Part of a small language model's weights.
Size: 15 layers, 4 heads of 64, vocabulary 2048.
Architecture: rotary positions, no biases in attention or MLP, normalized queries and keys.
Training: 190M tokens, 5799 steps.
Each number is 128 + 24 x the weight over its row's rms, rounded and kept within 0 to 255. Layers, rows and columns count from 0. Numbers have three digits each. The size before them is the row's rms in percent of the matrix's.

# down: layer 12 MLP down (transposed), 1024x256, rms 0.383, rows 734-833, columns 128-191
# up: layer 12 MLP up, 1024x256, rms 0.117, rows 735-834, columns 128-191
down734 104:121117116134102131136160164141159145067112136135149151143127179119108074138126106124146135138135130068104139134149175136150145150127130129126162140104133169144148161153125072121126093088132125
up735 095:107130122098104178157158165148143133143158137173125149117128114120094152141119109090128126129141135123097179103093127139111133113167102136125138156079162116153129128155147137148099152131179165
down735 094:148113176130114166158106140157099117123149113126165111158140110119130116115116170123113101084139101169148092167117068110124108146129126141107122102137109120117085115139151140132194131160154153
up736 099:139161116116139144143079131178129085121125134129157179125115092152148105135132140122099133132113094111148118109124144133131171163123095133116151175098126168103107096149137110145123093150151115
down736 101:151114121157105152145152146155171152126121133104188164132167139105108157111132171163108103169122102132088109126122152133094098135167157140139134083131124118120117142085157130101112116140107137
up737 097:087147136122115151136147149177104124096139153148128122101132112116128123156121099155153114125133156096116120107119108110129120106130177131107132136143119113144114093135117121109119149087076164
down737 093:113154127163145123136128115122140119118124154166086109114133152119126119138128149172145090109158128142135183159158153132099139149166143096108093082124152132112137127174126137078144122175111137
up738 100:141162146122089124106165129136142163083178102128130119108089093126117170121146113126108161122116108150128129148116149111136153114151145150169127093107175134133133124103127145128126094135163111
down738 099:121121161129116143113124096128120121086134089153103107148118156117096116162110169141078119138114097106139161126130124095132060140150135113115132161129100101142124158101128142147089097126092146
up739 101:132162092154086156125127109080100183129157138144163140144131140094153102145151143124126131113100175141141109112103139086142089118117188124118125131077097068140119147143114159138162108108157156
down739 107:124134107167132111114108134100088102132162114133098128088107121161108151146097135122094139106113132156093116065142141124109159141101077149184128159120131156147103145112140128118132131143127131
up740 112:083115150167118117187127118120092087079155152112137136141128114145060085115157156138137100170138119108120138148101120139103151110170120128137152149127158078157124129128130131165151125154134136
down740 110:126065110100144128127154116133132088093128153110145138164143120108166117190128115151127124085122107153124098138138138117140137092162121120132200129138144133112128114144133135116089157143110110
up741 100:135140145120111128137101145149164122094095141137149125132153144084075113111132113142155112159101107096148109134123132123157119122110127165139144102098089141130123113139088106119087190105140139
down741 095:124153185141145105147145132136109159172117143127114117125126148114120118143115099119123114137140093148097107125160135150102142135084081100089118079126102134103159120123154113154137140118137125
up742 097:112164111143122123105152117084083098124120074097132103106132125115113100141129129111164129146094126149140175127124142114137139134175124135168121142101151094120108099147101133118135131106130107
down742 108:124137122147151127107118180133135146154119156176128136102146136116143105151144154115133155089136102123111121154089153127094133107090094124157117131146139123097094124177123122127150110098151119
up743 103:098126116107140147103127128134137172126180131136144131104139143145143105156109103138157135109117133101165144135122123139133127133120132104163108151077130113137143064129102095101159119097086125
down743 110:112125106146134147108112087107091156139148133138068098151102132151149139166120114114131085102146118115154139190150112077170104137149109128124140160172194157121162127169109111119104099104138120
up744 105:160166098146109152142097116100116123108116153132114130136149114153104119117140138116160112144119148142139136092178131098133138090135095121135121156141142140121128166130130131103162116124107115
down744 099:149106161117132121106102118147139117106130114119129130109085100153126126135161124174146137122139099096152150126140098141125103111109137121182126096142129130119136117121134118117107144124119139
up745 107:138151171104103127129106123125069146117151121095108125127137163136118106134140110138103138129181162150149108132136117169105135109166134109119131094099150121151105113172127151138117089144112146
down745 103:157091158145108124126135122104111108171096132107156105162124163126107137147173089092099093102113109115120172112114118139112151135108127166146123140111122146081133152124156127133138070176135124
up746 107:119134129105096166177142095119111127151118152130169152109061136142135097091138104192091121130136139127137110136132086121113115117159142102144075076100139145134122150114128106138121127076162113
down746 104:141073130134129092129133106143164150127088140160052144131144126107142126084082090150075107115131130098114140097137193182120127119159155114129153112150132125117148132169123116149132161089165122
up747 100:105110183133109079118162140131098126140079160162092128116060149123123145105117107096118171124106132162128122070177135113089144111145137117139108090102154086122094125126095121156125126125151178
down747 093:087114120129156141115092148105133146102113128124118126137066215142092104148109115127161129125146108179141116146158108149135107072077154151139101090152109155172163124108087140161155122119110118
up748 092:138085145119105094093157116114150115103090118089157153112099146085138140172164143167151138105124153159133153153098080144122114154116127094126106122112097136161146109166131107125125139135101123
down748 092:112134108129124119139132111154094123155140096103109183122086103128113154130094139117107125133122109125119118155120117148164094135098116124125089158191117089126112115115127107131187125178155149
up749 101:133142148124150139171122130106136171079103146116126118122110101131082123162172110158197131110125109112162085109146126074112168112156145087134099115132152148116154138148213125143129159152138106
down749 101:139134163146155117161096098105101109135110172125128154143118157147177169126142159131111090153152135128112102154116117129153126116097139175110127126143118141162110098074082143081132132156193164
up750 104:150123117111126125159105133172143129090135136156151095083121155131147164117163126113133137131130091124130131142109140131115128112070141085119088097124074114138130168130138090112129153150082084
down750 099:156153162134146091138137171149128127108138149115178119119111144157127139143135139138135104161145147169108152092107152076137132114170092141134123116116149147137108134152064115161153107145098148
up751 103:102165115156148142125137122148140139131161158098168181159078131118159140111157118148133121150154169110168146125108125119078115146141150120139142120148129154135148145156142071122125137098122152
down751 102:124158088067131140141170123159159115109142116135113110137130119144145108057119146111137164098165135094162141103127140125114091137157101142130082082154098145148094138105136125143146130137126107
up752 103:136132104129096142129121114119130094112124180149136176114151135108108142135110124126139118109096159117127122164122082182135082119115156103140165158084123098127125150086135132089134132153160173
down752 096:091143131127121143104130102118148148143113097120127103119097122112089125095159141072122092125137119178156179117107111126148146118129092145157136122126121173105108101079132136149102128163116151
up753 105:153125129121155170151152122119105136131124110130122152147098164135094153111110132144091119114160102118082175137142103153088125179132134131151151117122090095134116108167110104085092128130166166
down753 106:102098105135102128165144108056105167144157145158110127149162129091124201105088145109153193137140158094153141109121139090150156180091131145150110109116132148115131110098125098146098151107126158
up754 097:201092113170136153134070149143117131141137127126152145120189180126141136125118129101174135148103085123139140124117135089139121124141118149123083142138163133131139129122141112104091105171089129
down754 087:127139136157138123113103077159129115138158134188169126108084111127127196144112120156095137117140193128116125131155099142081130168123151134127159102101126112129104114142104135138152093108104117
up755 104:169117119083156141170149111095143157102123120116143122111126135178174105160155140108131144127113112122119137056128140131113117115142139156121137117055119105141100127122096139160120137126099149
down755 097:095098133131088120141141130110129040097101132175116123112116134093125125145125145123113106107110096160131086087107122158151171089150140126094129112191127094118133102082104150127087110103091150
up756 083:135158157135169134123136095168140086101127139103127120103142135127115179125122130104173125107133137142151154154117099121132098129141107144128116135104127166127148144115149124098095101198117111
down756 085:092113086133106145133110139151126132104125113165136109114115142116145101104124164094129088142091085081106124107142112149134103127110104151116113117150144085124124140109170102130153129114108124
up757 112:100117110105135141121115106159146123130149191124117136148129122131136072144152120093134128135171114105158153117139156123148161160163092115128127130125086104142107119093140135109134145099123115
down757 110:153110090102137137098115137122120144137107098132098138135131121137181146151112111119112116077120164136071112118119088138102118151112143103092108151120101109134125155102091106096121130093154146
up758 096:093098128121159137116106124153100159175124114148135127122119195123146126126165157152114093142117148141139095120094103153120125128176132150137095121077112140146120114130140128124113111108116090
down758 110:117118143131098107130110115090125092105150125129123096125158150130146135135178135130098080125151161136100124125150116075122137106095112145147126131163144162118122123184118125145179112101095136
up759 103:148085149059095143125159105154128151116116131140150067103121111126156129126126153101125135139150161144165173109136121094135130121103148098158137135110141107135146158106106190130131081093114113
down759 099:105160134129135128108114126129104124147175100088121189148092111118123127091159093103111123125096094117085131179090117166139145115131102077099149094131134146117111167109113176136111114134124136
up760 106:124159169094138144152122151104161100095077148117125079135088136124145172116139085155092137061168138129138140095047147099146180138109117110172109154098133085106179137142109120094126126119141127
down760 105:105153106134097143158126148121119148115166127137075097122146116176162140122097165161134127147140137137111179153125142183138111131126128101138118136103090132187108111106098096163150115122139140
up761 102:114102096134142136100126134078151159113155119134096133099159099105130116110078133185126138144141111169080151137158116139086134159126126153169169118154136115127092117123116139127116140129142141
down761 104:151090109143120081138090121138147133110096137135128106117116128110113154142136141147133144117110139097109084130139123167131152117152069095140119146145128154120139127141132112164163109140138098
up762 096:164124134097117085142138102134125128129122129148133122140101139142148149073163128128161148118141153167153164135172146098122081158148169108099109144108115104103140176127142124147113135103143132
down762 108:094125122147113123115126168091115132164109136142075150156145126147118115111112106139150165097104121140109108163118101140160136124088140128052102081153113117158118147199129105137136131096136096
up763 095:130116129116138110139097145101169124162119106115130107089091142142135101167164099154151139134135115097140143137095145123135117151127145094104157075158121100147076109136115128120141115144113141
down763 102:140143159154155130141126119118112121134139130151120137138156049156127140193108166137145129099152170127154158144111140138135131152114126109119125130148108097090142119082140128119159132131154111
up764 093:114161133119107071121168092148164125081138119109106100150111157142084107158170138136123122159120151107111167125128135103117142136133159118139080136118091099125174092139151073135093146128115080
down764 094:146072149138170133122090155125108126152133125150096110106143103141111181120118120141158099161118116135120128108102135103125153179132101098136138094146121148116138147121118113102119140118123168
up765 094:094107115133121132162151110180124171128181100136099131156139158141113129121102139103107144144141121130109111125114132131119111151104118147111124184141112136129137081152121121123142151172108118
down765 100:138149164106086115142106150162122104113097146131118116107113147128141138143130106107106139142123130117161078080154132123120116179125154092127123071141089095151122112095146132145086146137138121
up766 094:096120101093149125129147131133126142146128139119099123091084168142146105129108119115165105123167157143144194174167113122135127080090144177105145109151108118155162135127093073142123155133101127
down766 094:140158135078106126152135085122159117151183120123136095134125113155100133144110123156099081101110136124148128125168110162101100142157133161126123136148101100101097140119156121129122142137111116
up767 104:095105114134089156119136130138163140178139148115122124129117132130116153070122128154112136183090138132098133106146120152124120110133097100085127110146123154135110111093123130156110177136117151
down767 101:117153161124114109127090144108138142056106138112150119099133155171129137152141127133124150067154159124122132118117180100096114159115122116147135081123141119120119160150120080144178164128085106
up768 109:105113135154107146129123136127135155127108121158144136129115117108103115141168141156114149161134115132127132131126119140075159121125091125127137134152135210163177109128141107134128099124156075
down768 100:127147115107100116099157113129143167154155123131109116115150127154101169137092109136098140155100113114174088115144103146159142072127133121092167145165129124153163147127117184133132149138116148
up769 113:114144153159105175145131113109174152106169155137128149109104162108090108103118145146133130143153178115124090227126129134122083115138099124106145130117157157133113097130129133144141108135106100
down769 118:111099113140092091166102172157115156135120108124127141125138090135107088084099115136101172150135087146138093152094123134126125084114118106149144155116111126118141070161144151179124139126097141
up770 087:132123095128149128103143125125094123143114172139130109147120094144133160100102162151129176101143094115162092119134106163120133147154127147106083125119110125111132137145132096120169100134164117
down770 088:112139138108137110126076122186155139089155146123168137104117123091113108138134117124133161116102153141085146106100125149162137132131127094136136145098079096094109101162133132138137137131159175
up771 103:128096155132135182119075079111143179143130183147127141084117105122142174104145144126165091163149159120120121143099099143116090173142116095105137130147093156121132115126130187119111127103117159
down771 106:160135100136136092131097104106101155117126129142119126118148155133142087137112123131096114116118139125134160082126187127101155119163148158133120112108136098123124095103115189098146130112136158
up772 102:114145102122145136086109117106139125138139116130171114090123146117137145113144133132119136116078114103170127128140106136105138109108146126153140157166172104115127119149128087141178093135142153
down772 107:150135126121108156159108154132158138107114154075173139108159132155139089157097134123083126104155137137096139124097111141117103137110117090156129067113107081133117112142138095121124139103103147
up773 093:139141121081165106153070123119111094155117130136153124155114082092140125125137110139090138128105143128140140141158115152133116115132131133158134153121168164171078139169147118146139128137159134
down773 098:112116118156102098122141085118112165108162094117132122131119162107114115096105119129150147135131139184132139122125142094114070128144130089138166125186130109101109078158105131139153128134099154
up774 111:151109120096149113145137118152124134106116131131109150103113142171163130141120089123134135175148107127121100148124074164130144122121098106150124101133143078131107142121170132137104143130137129
down774 110:136158126140112123125122129128176151135131103117131139100093155116167116117090178106123084104063156104117141112139110136093137093117083150116098092130116128114142109130160146135090130120131099
up775 102:109137139115164177106143131087098115098171157176109148155137102143077158111109137116109137122160129151124140120120137143126091152194121129140134153148132091142129141122123141104125103112165115
down775 099:119156133146159093104134132127125135118127122166110122109108108113118098102113126078125133123140138130156099116095190119103125154120097132106111138126129148128147155121150121159169090114118126
up776 102:138109107118073147126158084129153106104114155140124130115107106148160163145139086111132127116168114149097158141100145138163137095153104131133128141139155135105128110148144105097145113122153108
down776 110:160098149155125096156143119139130145156107137161109099131139098109104146153092116096119136190090091177146125118157100124126129156087129156108167135127129117134100127110111146150121143171144148
up777 097:138107129119163146172135157105116104069107148151119134115134131169131127094176174134095151118139085119109147205084135135151126124157131082101153124146104108146211119146151113148153123153116131
down777 093:135128166133146170093119135106112109167126105081143115133153159118150131083147137136128132134131130145109119125119149072146159132154121118123121158140124135127129163155136083168146122161149161
up778 107:113166105134142138144156171125139074142113123179095140081163100161131123128119130151120103127104121125140160160128106143096151107126123182110086071157137114117117125141099126122115088106106172
down778 111:169129089125141177138140105093100065159166127137136135093103069143115142123152123118157079116114114182135103108126094148145130110107117081135157112117082142189119133083112135148117099118103129
up779 090:185107111109147148140127106176130123099090133124101135115144156150132162122110112125099103129103096116139133137116116105152094112137140107082113128136113133146116114161165163132137163116089122
down779 090:093127104131108102125119142114136129115143147089136146125095101143137076132147151124126122121132165091106163140141136140147135133113146158140135141122138157099099123136084141147114122169189120
up780 090:118168083142140134132151120161183149136141138130136185133138142154070139118145130107128113111128114133104104132143117135125180105183127081109120144151121131141095130093137146147140143110099103
down780 088:096117103126131130143093172179127119088152103117127108131085089111131158164132096153145114091123087174110119125146145133136139121126118123137156095156138157083177117086133131121116103121094069
up781 106:141133093150132126052162181125117149132121101137115119095096149141131153117125123118118167111117117099123143123147158170118121146114122141150104116127128146172112106162100167137178146105129100
down781 105:091127165133098122133142096150124135095167144118150148117124156117116180118139109113116120147150095135113099167118127132143127113087163110181098199101132185107105142128139104139135098112124128
up782 096:093111097126133144119129145135103172136142162116131143110094131103124167117104140124158138129151137209125118138159075149171123094115186117140130101146132108127098140130134126116129107109092119
down782 103:125169115147118132094182154118104132143106106101121119123144119129131154135142125107089156103127133159142130124144119150142133167092116116079172109127161111147122109112154127133128154143116109
up783 114:145149085146137118100153068116145125110152113156124130111123141121133157176129115133109130125087122106131147066124123145109145132130117134108120102126157114178158113095114124112144131122105090
down783 133:117117140143162105136152152105096151148112115121145146122144143132125113132148117133114139111140128109105164126112119121101153116134105098140137151140137115116154103090159139119131151122112135
up784 113:102160064140113124142105135110140160156134122125133147116114117119152141124156138137146126144102109117167142161153091123180140130110096103140121135133107156154132176141152129156122116153112140
down784 105:112125153146084131116111115158094104072153121152157115110172130146110134138107122149121126129114105140110136082086164104135177154095128125121153103121115133115152154156077116112098104128125144
up785 100:123124136143160103134162106110097134086149131089083151138145119187145112136152163109110141142140087119158143132143133134149102136136118156126178087137131057124157095118131104127143143085141144
down785 098:140128119104128105112123141185146119136125125127096141125127131124104137176122126156153158147101146158159116129105088129115114113138155144109131138114121131144128156112124080116097142124130123
up786 104:145159134186146159143153120142082087118123126115135123129116127141111096165125130129141136104125077155092165140146125101145115117137130115127147123106163159128148128115116086190100109119122152
down786 104:102148153101140165111144121114130135169120080135115138106099138145130141130133163143112084147109141157106121141100084100144140125136115111140133152105163092134064146130105116135181129114091107
up787 097:091153101121115131156129141153134179105140137166120154125096094103086072120102129106149152131112117182119163138126155143121130124109173128138138142145134138118141121101122092124147130118181104
down787 097:158151124097128143130141124135181132124131146108141104128135104080149172142087167112102119139123088122108136133120101096128133137122134132086102101157099114134120119149131144089159142116162117
up788 091:135149119136147116158155136137140131133108128147114159117070134124126165093136121116127142156166127152099117151098109128090112126134117092175106140120130118151188134118116159134125163089112158
down788 094:146147148074124115136136105117131157183125148110091075124131122137149126133118158119127116103171129115095116120103170133109058148112081131112125176153133140139161145131110114094145113130152115
up789 095:143127128116167101140166109122121134121148089147147136121165121120155168169108134120124120129138109110096140154146128099093106150170131152140125106146132152151136179132121136107126125127081128
down789 099:144136132086185136112142134107112125143114132105140125098126127108139159130175111186146136102111111161127142136146138117135103155096150128167103109101159101099108124083134148136130116149137137
up790 102:193100123123100120163124133101158126131117157187106144130152134107155125094136122066099092099077137105128121132157129119131108096093137119123164164161141133142111112115165134126143085122125156
down790 097:167125136128113129109182120137148133180118084122137080153149164138136124153107129146097188141158109120141097129154144086120118128153108093106116092101141142109104135141102167145094161113163111
up791 098:119130168135137186114129120109061086092178094123076124106124129143158119123118142116125153128171188160154104125123132084088119112149141090101137138112157110105099139118106114131121170107154140
down791 100:106103134090086137136116128144185100116151160110125135109102108072116104121137102105134089137087126149130150087133154105174121107112116177150127130099082117132150122136109129103128161127160134
up792 091:156120150147149159104100153113148120138120120128165127101128142178099127096123156109115122151129097170114088063146061095113139098129124137098068109114136180071139135138132117134121107140140129
down792 094:133089148126084100166123124109073106127096123146120122158122157143111109169135143180163131149104122121076179168115142114141102122075115144108149107133088123153160116119092124167114120138160163
up793 096:139095146147118128128111073119126131098136156158136119140108102151121164145163122138095109135142070131130103145126125149148131170146141133112126173133111153115134108133149103131127105139159074
down793 099:171085139094128151074142140134121141132155143154123127155128146143101127155114142124106135098161121132139089084116147108104167121161149163097162160124136084142146085080118157126085177130130145
up794 102:149113118072119143129082119126098137140141156152177133137142115150105113121098128142091164115064171105115154104173144145163129137147142129161140116098122131152122104106126131156141105060086160
down794 096:124144108125149129138137093150121164106128125124158116188082177134140121112115107154140102159121114158128101146107079140136129132113120129138119132124155133092149138104152156192107125085131106
up795 093:105103119134108093156146145130168157103151103131134199117120096123140130119119142135201100177136164134108145131136132180137147154150156138132114128139121127130131142137111119084169132135119100
down795 095:126153146098118163139124142118163131079132139108148115115114124127134127132097124124123174086109094128137121151125114134095133115140173151095132102124128124129093150152136154103148161142106104
up796 108:141127096112136183117140145119147088123095132134103135117133175117112140135121166092180146141124153137126090129143112173119149132109135121103177105110163145163107156124098156117111142121114140
down796 104:095105148122131125113138131135111120096123163135180120158094125127105148190141154128107125136084129159113176089116164127111140111117093104153084152088118118105100111155129150096141125139145090
up797 098:163136112129159127129098106130130158142158159079140120134125129074109149116140084123143145135144126181103101093147178127089154116147137115127121137100138122140125129138137105129091125162155138
down797 099:146168109167113121091113135144086093135113122136145120099166089155144129166134117106108149132136140129102140147129090104137159153132106116155161134154152108120158129129134109136134137134152108
up798 092:116132118127152093138083133168159137166130089155162134107092170072124099131127122092156127107104125108090139122142118130069097083136094131103109156128089108108142114126103161138143134121129146
down798 095:149159136123140083106110135133159113171113116103129109175138146140116086134117129098114183160141116161107098155135094145101160131126104149126124131132131171140162114152104130147166165111132153
up799 100:144103121097135156153093153081143137151110104122091137136166138118071157124168108145096131103105166132128091056132147111091173133133129155120124118077168151123153144151136165122114118151173124
down799 105:139134074149124144101171090113073097124181118101127097102154109104148134099173096127129151127125138133096126119094122151141111131142121143166095126120135148141154120096109132111111133105187104
up800 088:139111140129112114153134146113095124165128136115083091129121155138129085112137114102091094118144095167089126142127101091160166154114155127125145120125158093113107119135136137090204124123187148
down800 088:145084122124132117135088147107115126135101119076158141111146108142136122152074131117131125122105160180101139163094112152113151117095092113123121093106151132158120107131105105165095146143124148
up801 102:160148119082136115114144114162141109109107137108120124113117159177133134120151122119132153094115097073184107120104130123132130069124119146111114190148155118154133129141165136127110120115116087
down801 121:122129097153134131134105137125115122131150165093123113125128146138094111139069096147126099134128140114080151129115154165106121146129142140132158125097152133104137149177122143113137146100126166
up802 107:119127118143118124170123110109104164156123105101118156139110124150142161148138140139151056107127117122128158157085140094119142103150112097157129112162142179142098111096132107159154122159132077
down802 101:123127068107120133161095148087133087152141103144099077160136091125124144141110106107089188112132152133145137148122102144128093131138193142096084154127137133114098144115127135136148151127110143
up803 099:097155149092109157117091141119093131135138120164115117110139114144140096138096104132169109122168123156153163121125150115137173133169135125107120114098097118136118128106109066102142033151117096
down803 104:149095121106118152120112126105126162146107142092143121128161168148107100085114139114107114125081134156134102137107105118137146138101103156145116124122105145166127149130111146169153133100133132
up804 087:145138116126118120150075146126108149094086110130159102124101117080125163133132138128099153147080122140159142119122153148155116128168135137105156095120137169141141142151160127141117115137154116
down804 095:137124104150061160117115115158122170155136102166128122108123162141134121145140177161117126116140112136145097098090138146098116148103116198150152102070130113146131108110141108142141138114097146
up805 108:145117108094161163133099142160127103111124121206130128086147112143131152087124106125115114122160138160067128107183110115132128138139156120122156090155149139088104115149166152122054138172133089
down805 102:124163150162127116160139128151161107120145139114134130149129181105130149123098166134125082153120140074123138098105162155142085172123130135161141139108101108124137143155172170061124087109092151
up806 105:122125124066092134134132138131126128146120118150142121120097112118123147142106124124101113102156126100108117160124173162124102172122145132126108129124110163122115120138143162136146081135084094
down806 114:122184136127136133111123127106084111154135098133102123148120152154130149145126129134137125126111158156083153122141157104125057136155139121167119144107129161147103182094135122138131141121149144
up807 099:141159098105104105135136082103105074102163101184133128136099105172157111088147107135106154108128092099124170139121164152137167073096128142159164096121131119140121085131137212139171126125120103
down807 099:143170105106136122132087149147123129071143105101177112142139140108163129109142105125090117106097177121142158162117126092149103104088100081142114141134074123119130157160108160135102127173109119
up808 102:156132116113084130122125126172142107121176136158104147075153179113147171156123109147198121112109188131124124131127135142137119123142105105069117136108160152178125096131118103143096132137145107
down808 103:133118122085120077151127125128181124137138107157137137186117117136124163178112142132102114124135096118125114117164123140143134128128105149119113150109123134157136139115097126181135148087144104
up809 100:131167138092111125123128121155070166106127163135129145087193138108138114096087148121103089123145138160116110098156131104142166110174126133123132108145149123129099158107143121140142143145156160
down809 106:126089135184116135158139132110153194161111102141117144080137139154089139154153138094167104107120165161159101119150107133125078109150078106086085112136110106086173101133114113178113148103125150
up810 098:104086147122115094144117094123130091119150128134119118117113106158118080153126150093114115123165139163133107131140095146095137113138122177138121074095093137121154087181100095172140131134145152
down810 098:160120133095124164115130162084162175121112157121109114122153139126129126111155108158155100143146147125084086139128134091181134127152171132105154134107089111158100103144128113112185099156110113
up811 108:075135195114129133164135142150160116149138148099110184098119163133101149084116149109109096129138104133080117145146131148135140084098123125148160101075137131120118142148161140089117117134129134
down811 097:173118107153125122113093141092113073171137123107163101125114159143122115140081116146146128146140118109130129133123100108145124159127121117141131081132155129152094163147129122135147161130142100
up812 097:100142117133128125140154115163159123125130131144125144158129131193136101145102173174120143135108111106127111124131134133122092116163175143137132127083114140156078124122122152120183125150126097
down812 097:154166096156110105174136148108133091112113115129096095131126137132189132155090098159156104126126198142134118110158123121119090132131126104087185130111116132124137156132162141141110124109097112
up813 088:125115164129105140160124092136136098153108117122108110112108138130160170103117103106105057184103133139105132152104126092128133094168189146167091136141138167134113156146160093107156144106143140
down813 087:148122152153159100152099118123137136119120104127158111161133131142162091130061154126123179145119147090140151145071127118148120084153165131156105138158151151116124096148156147114103130086131117
up814 099:149147110139145127119151139155111115107105149119123151111127140117112117101154108165095116132126104173092137088132129166111113133093126128135131165112120097144199080106155111086114127102159167
down814 092:106132106128092099106097112139095113108069116119155129165104130192155139153124149098104101139110131120087134118121139173085076103128136127158106157152087145124138130117120106136151114145095116
up815 100:132154192119113090135142136146102142118124110102121118068087116116092136136143141146158113123124130111124123157149153144135136154108127126128123111134105125130101146090110138107137069153102118
down815 096:114150094155108120146131140124152112099130161140154133150127157124137154062111109127120130146147149084159131123104099140115156099158100125167114122137162115098124119105094076137116136141121122
up816 094:098126142113119093092123136138113081132103066139137125125119164129117160103140088170140111155132130162144121125203115090079169112138169143122117118134145112113109147191071150116186126127113155
down816 096:146142160123111109091151105150104124128176094097133133122137128077153132144157149180161137119122130115120091137086112117084067127123145123116087125154133106185166133121127127134110146144116142
up817 101:131080138131118160140121102124165137129154157174110137143153130163087140125150143172154142115161104086144144138123134155137138155129090151139167058189081101123158104080140091127108125140118079
down817 096:110134121137099068161115133153118117131106120105132105120120119082150103108155095133147098114118161092147176164114145156153119138093079105156140142126135142106091139118107099145140126127155095
up818 089:136124156115112152164109178123105127121142127087117124135162144134118106116107152159150083153102076132109142103122133185126150125124178102086133108102135157166140142075087152085137148153136116
down818 085:133085092143155151110143110124151167101134139144125155115146142131141110137052117145139179100118146120077115116187142079144087118132109170133173140089100122137121109118126139134132126146163130
up819 106:124118157119145108139126114143117101166138121188090134118128081145154166127145097135087163171165119111136109147116136120138097136077140080090136140128146091162151113136133135169146127125110155
down819 111:112110153101123097167085129119127139112142109147141100114116092123153164090126150137140121126145091113141125163102154152082119158102122163129073090120124125166105144123099133110139158196138122
up820 104:151145139116114145122134140118139143126152111118112097158103209096146113096091108149109106128151150138156126137180153111148142109161153080165110124120178105160111104105120131143101116105158112
down820 099:136099163102101125158085129154167119112125144148128138161136102120122069131138138118101132137099081180111130130122107156180118129139093136132137119173092151111123140109163137141125098136134183
up821 112:096124094151124125128115125138142107107139126151138128108125142123140141088122153146096126104116106123155079150156110114157160146111168169139146098131136116103056128096125115151110107134152058
down821 101:112129109107170104136140093169103115108122114141131148119153173162143140132099111119134117146110089122131121076127136111125078090118102140124155110098140124139114137116140155125120177131066155
up822 103:145162167134081127126144157120129161128117135169089104113120140125137147134140143132114134103124135172120151134071141125103152164076126095102157134138112057158110139128147153062103126186113122
down822 098:088141121138093147124119124114138145107127132096133117149126114132132112158095094134165125099106146112131126117151121126086134141124062071155090146107132121193141147166100083145134118157184128
up823 105:120110144131114137085107148157128141141190123145091179119137125101073095133132103157083135173135135149144151101133095144134084103099147106078126127100128127126113082121126097147082105159125178
down823 109:089159121140134131123123137130109147148105132130154111145060099109138124134159126109136118127127095109101157121133142124172161155151173156151118143121093085140132116166130156126115081126141132
up824 095:123104084114116116164122176090143114096084120148115168125125110161083118077107109143123115119103105130183157126143112120122083108131187095147076104164130095142136125155131124117135099094119154
down824 093:139113096134090155122136136139122142104116125109147101162150153138110117073131131172131139158135142118152131150134131116129100112150155163120152122108117125145141125130111141075173114125080149
up825 101:100186143121141119080111117109119139135136132141088133103157142127128161145168104121085146120121153127131153119140141122097163105134089184142106123112102103136113144089140143109114134134172116
down825 091:083076106112119125159137115110172079123141151137110134126111155123138086160121132109147104133089172118099091108147135106166132133122109135098111106143130140129060088173110112149114108135155120
up826 102:158147098126132136173120147154114082127087127102105116166122133132127146102125155111140105127138133137089135138158111110115140130055121110124113117144118123131118142121149086073169116131181100
down826 095:137128100124108113127106157123150171102168132142116109126147146085159095115139094102189148164135094128099127118099117138138135138130122172131129143102139128116147121124130165119141126114072180
up827 105:156126185091108132120161118091126118160104118111128114100093115071148153153144125127117129142093108135134122107112118146111152128111139165149128129072127131134145119121092121130119136156130153
down827 103:184106120148113133095176107118135113101094114099147122147125169077100123122138167127097146150141127129118152131109072143144147099140103128127155113100137114149155132116104109161104096143113174
up828 090:154129111122151148094110117168106132087095127131135126122163126134157173159135099121110104146141188135159117099148086134150094159131166128181120138141156131129112090108129126105141108143130118
down828 090:116125094127091121154095123085149140147133154173118126128110154152113100124111160136126102148103112099125162142134161145112128121129111098109156136126132094142100114119137130166091117111111123
up829 097:105136143108119125145168079097150114094187116177083145119111152147097153125131111088146112123153135104167156131149105112155140127144140078125091142118139164127167134146147164108077097136118130
down829 100:127156089117083119130105139117116134185135095124160142132103097108139132140137113124150167117148142085138110119129117113157149159089128155126126139152134154125136163128141124130121124135144134
up830 098:114083075131133155137156131106148112108118149141128124122122100174149127061148104123148160112177121129108140099106104127074098155166110126130076116100151116145113123116124144123114137122133085
down830 089:116159122071076141147123102111118127112162162131104146090141131113088138134140141124095155148132128096119137079158130118112133091135158136109135160118106146128124107142114136107118110136122159
up831 085:166118132119085095161144143099134144131144113125143106162138133132151135088148094098136108127153098170130142203136092105106128130114157109147128185114109132102128121154123131181086116131128137
down831 084:157161160146173115142123121129106158087172078111111120107074105128121136090109130101100123184078095149124120140102114163157143126120152144159123082118122144098119143140112160131109115131116124
up832 096:131109120093167176136136120119155159135118163161112135130118139139131132178164113152177127104153125167138127078108118137115101110113143120131094124105168114158098080116129181128117120143099129
down832 089:121132097150111107092139162093109158136094145098113107075115135125139128156149143130158152065187126140126099086142119177156118084183111141134114096098184156122121130105127165091139140135171158
up833 099:086155107111088135137186151086172146133120163120159107149105116104109094145120112117156127140140130155115111127121138173082157178099173126118157100104126144158104113115166106126088124154108159
down833 094:142136179161126152111129096123133112112076086148134147149137120134156086140114108144064146099118186107103116079140124097116151166172138111091096123170134129183115152133132130147150156123132131
up834 098:151132142117126097113141144120131153138150164173122110121107158118140126117121098105087067146136102097157124135096136091150156147108150109148145149137160092195129120098112140112122123116140109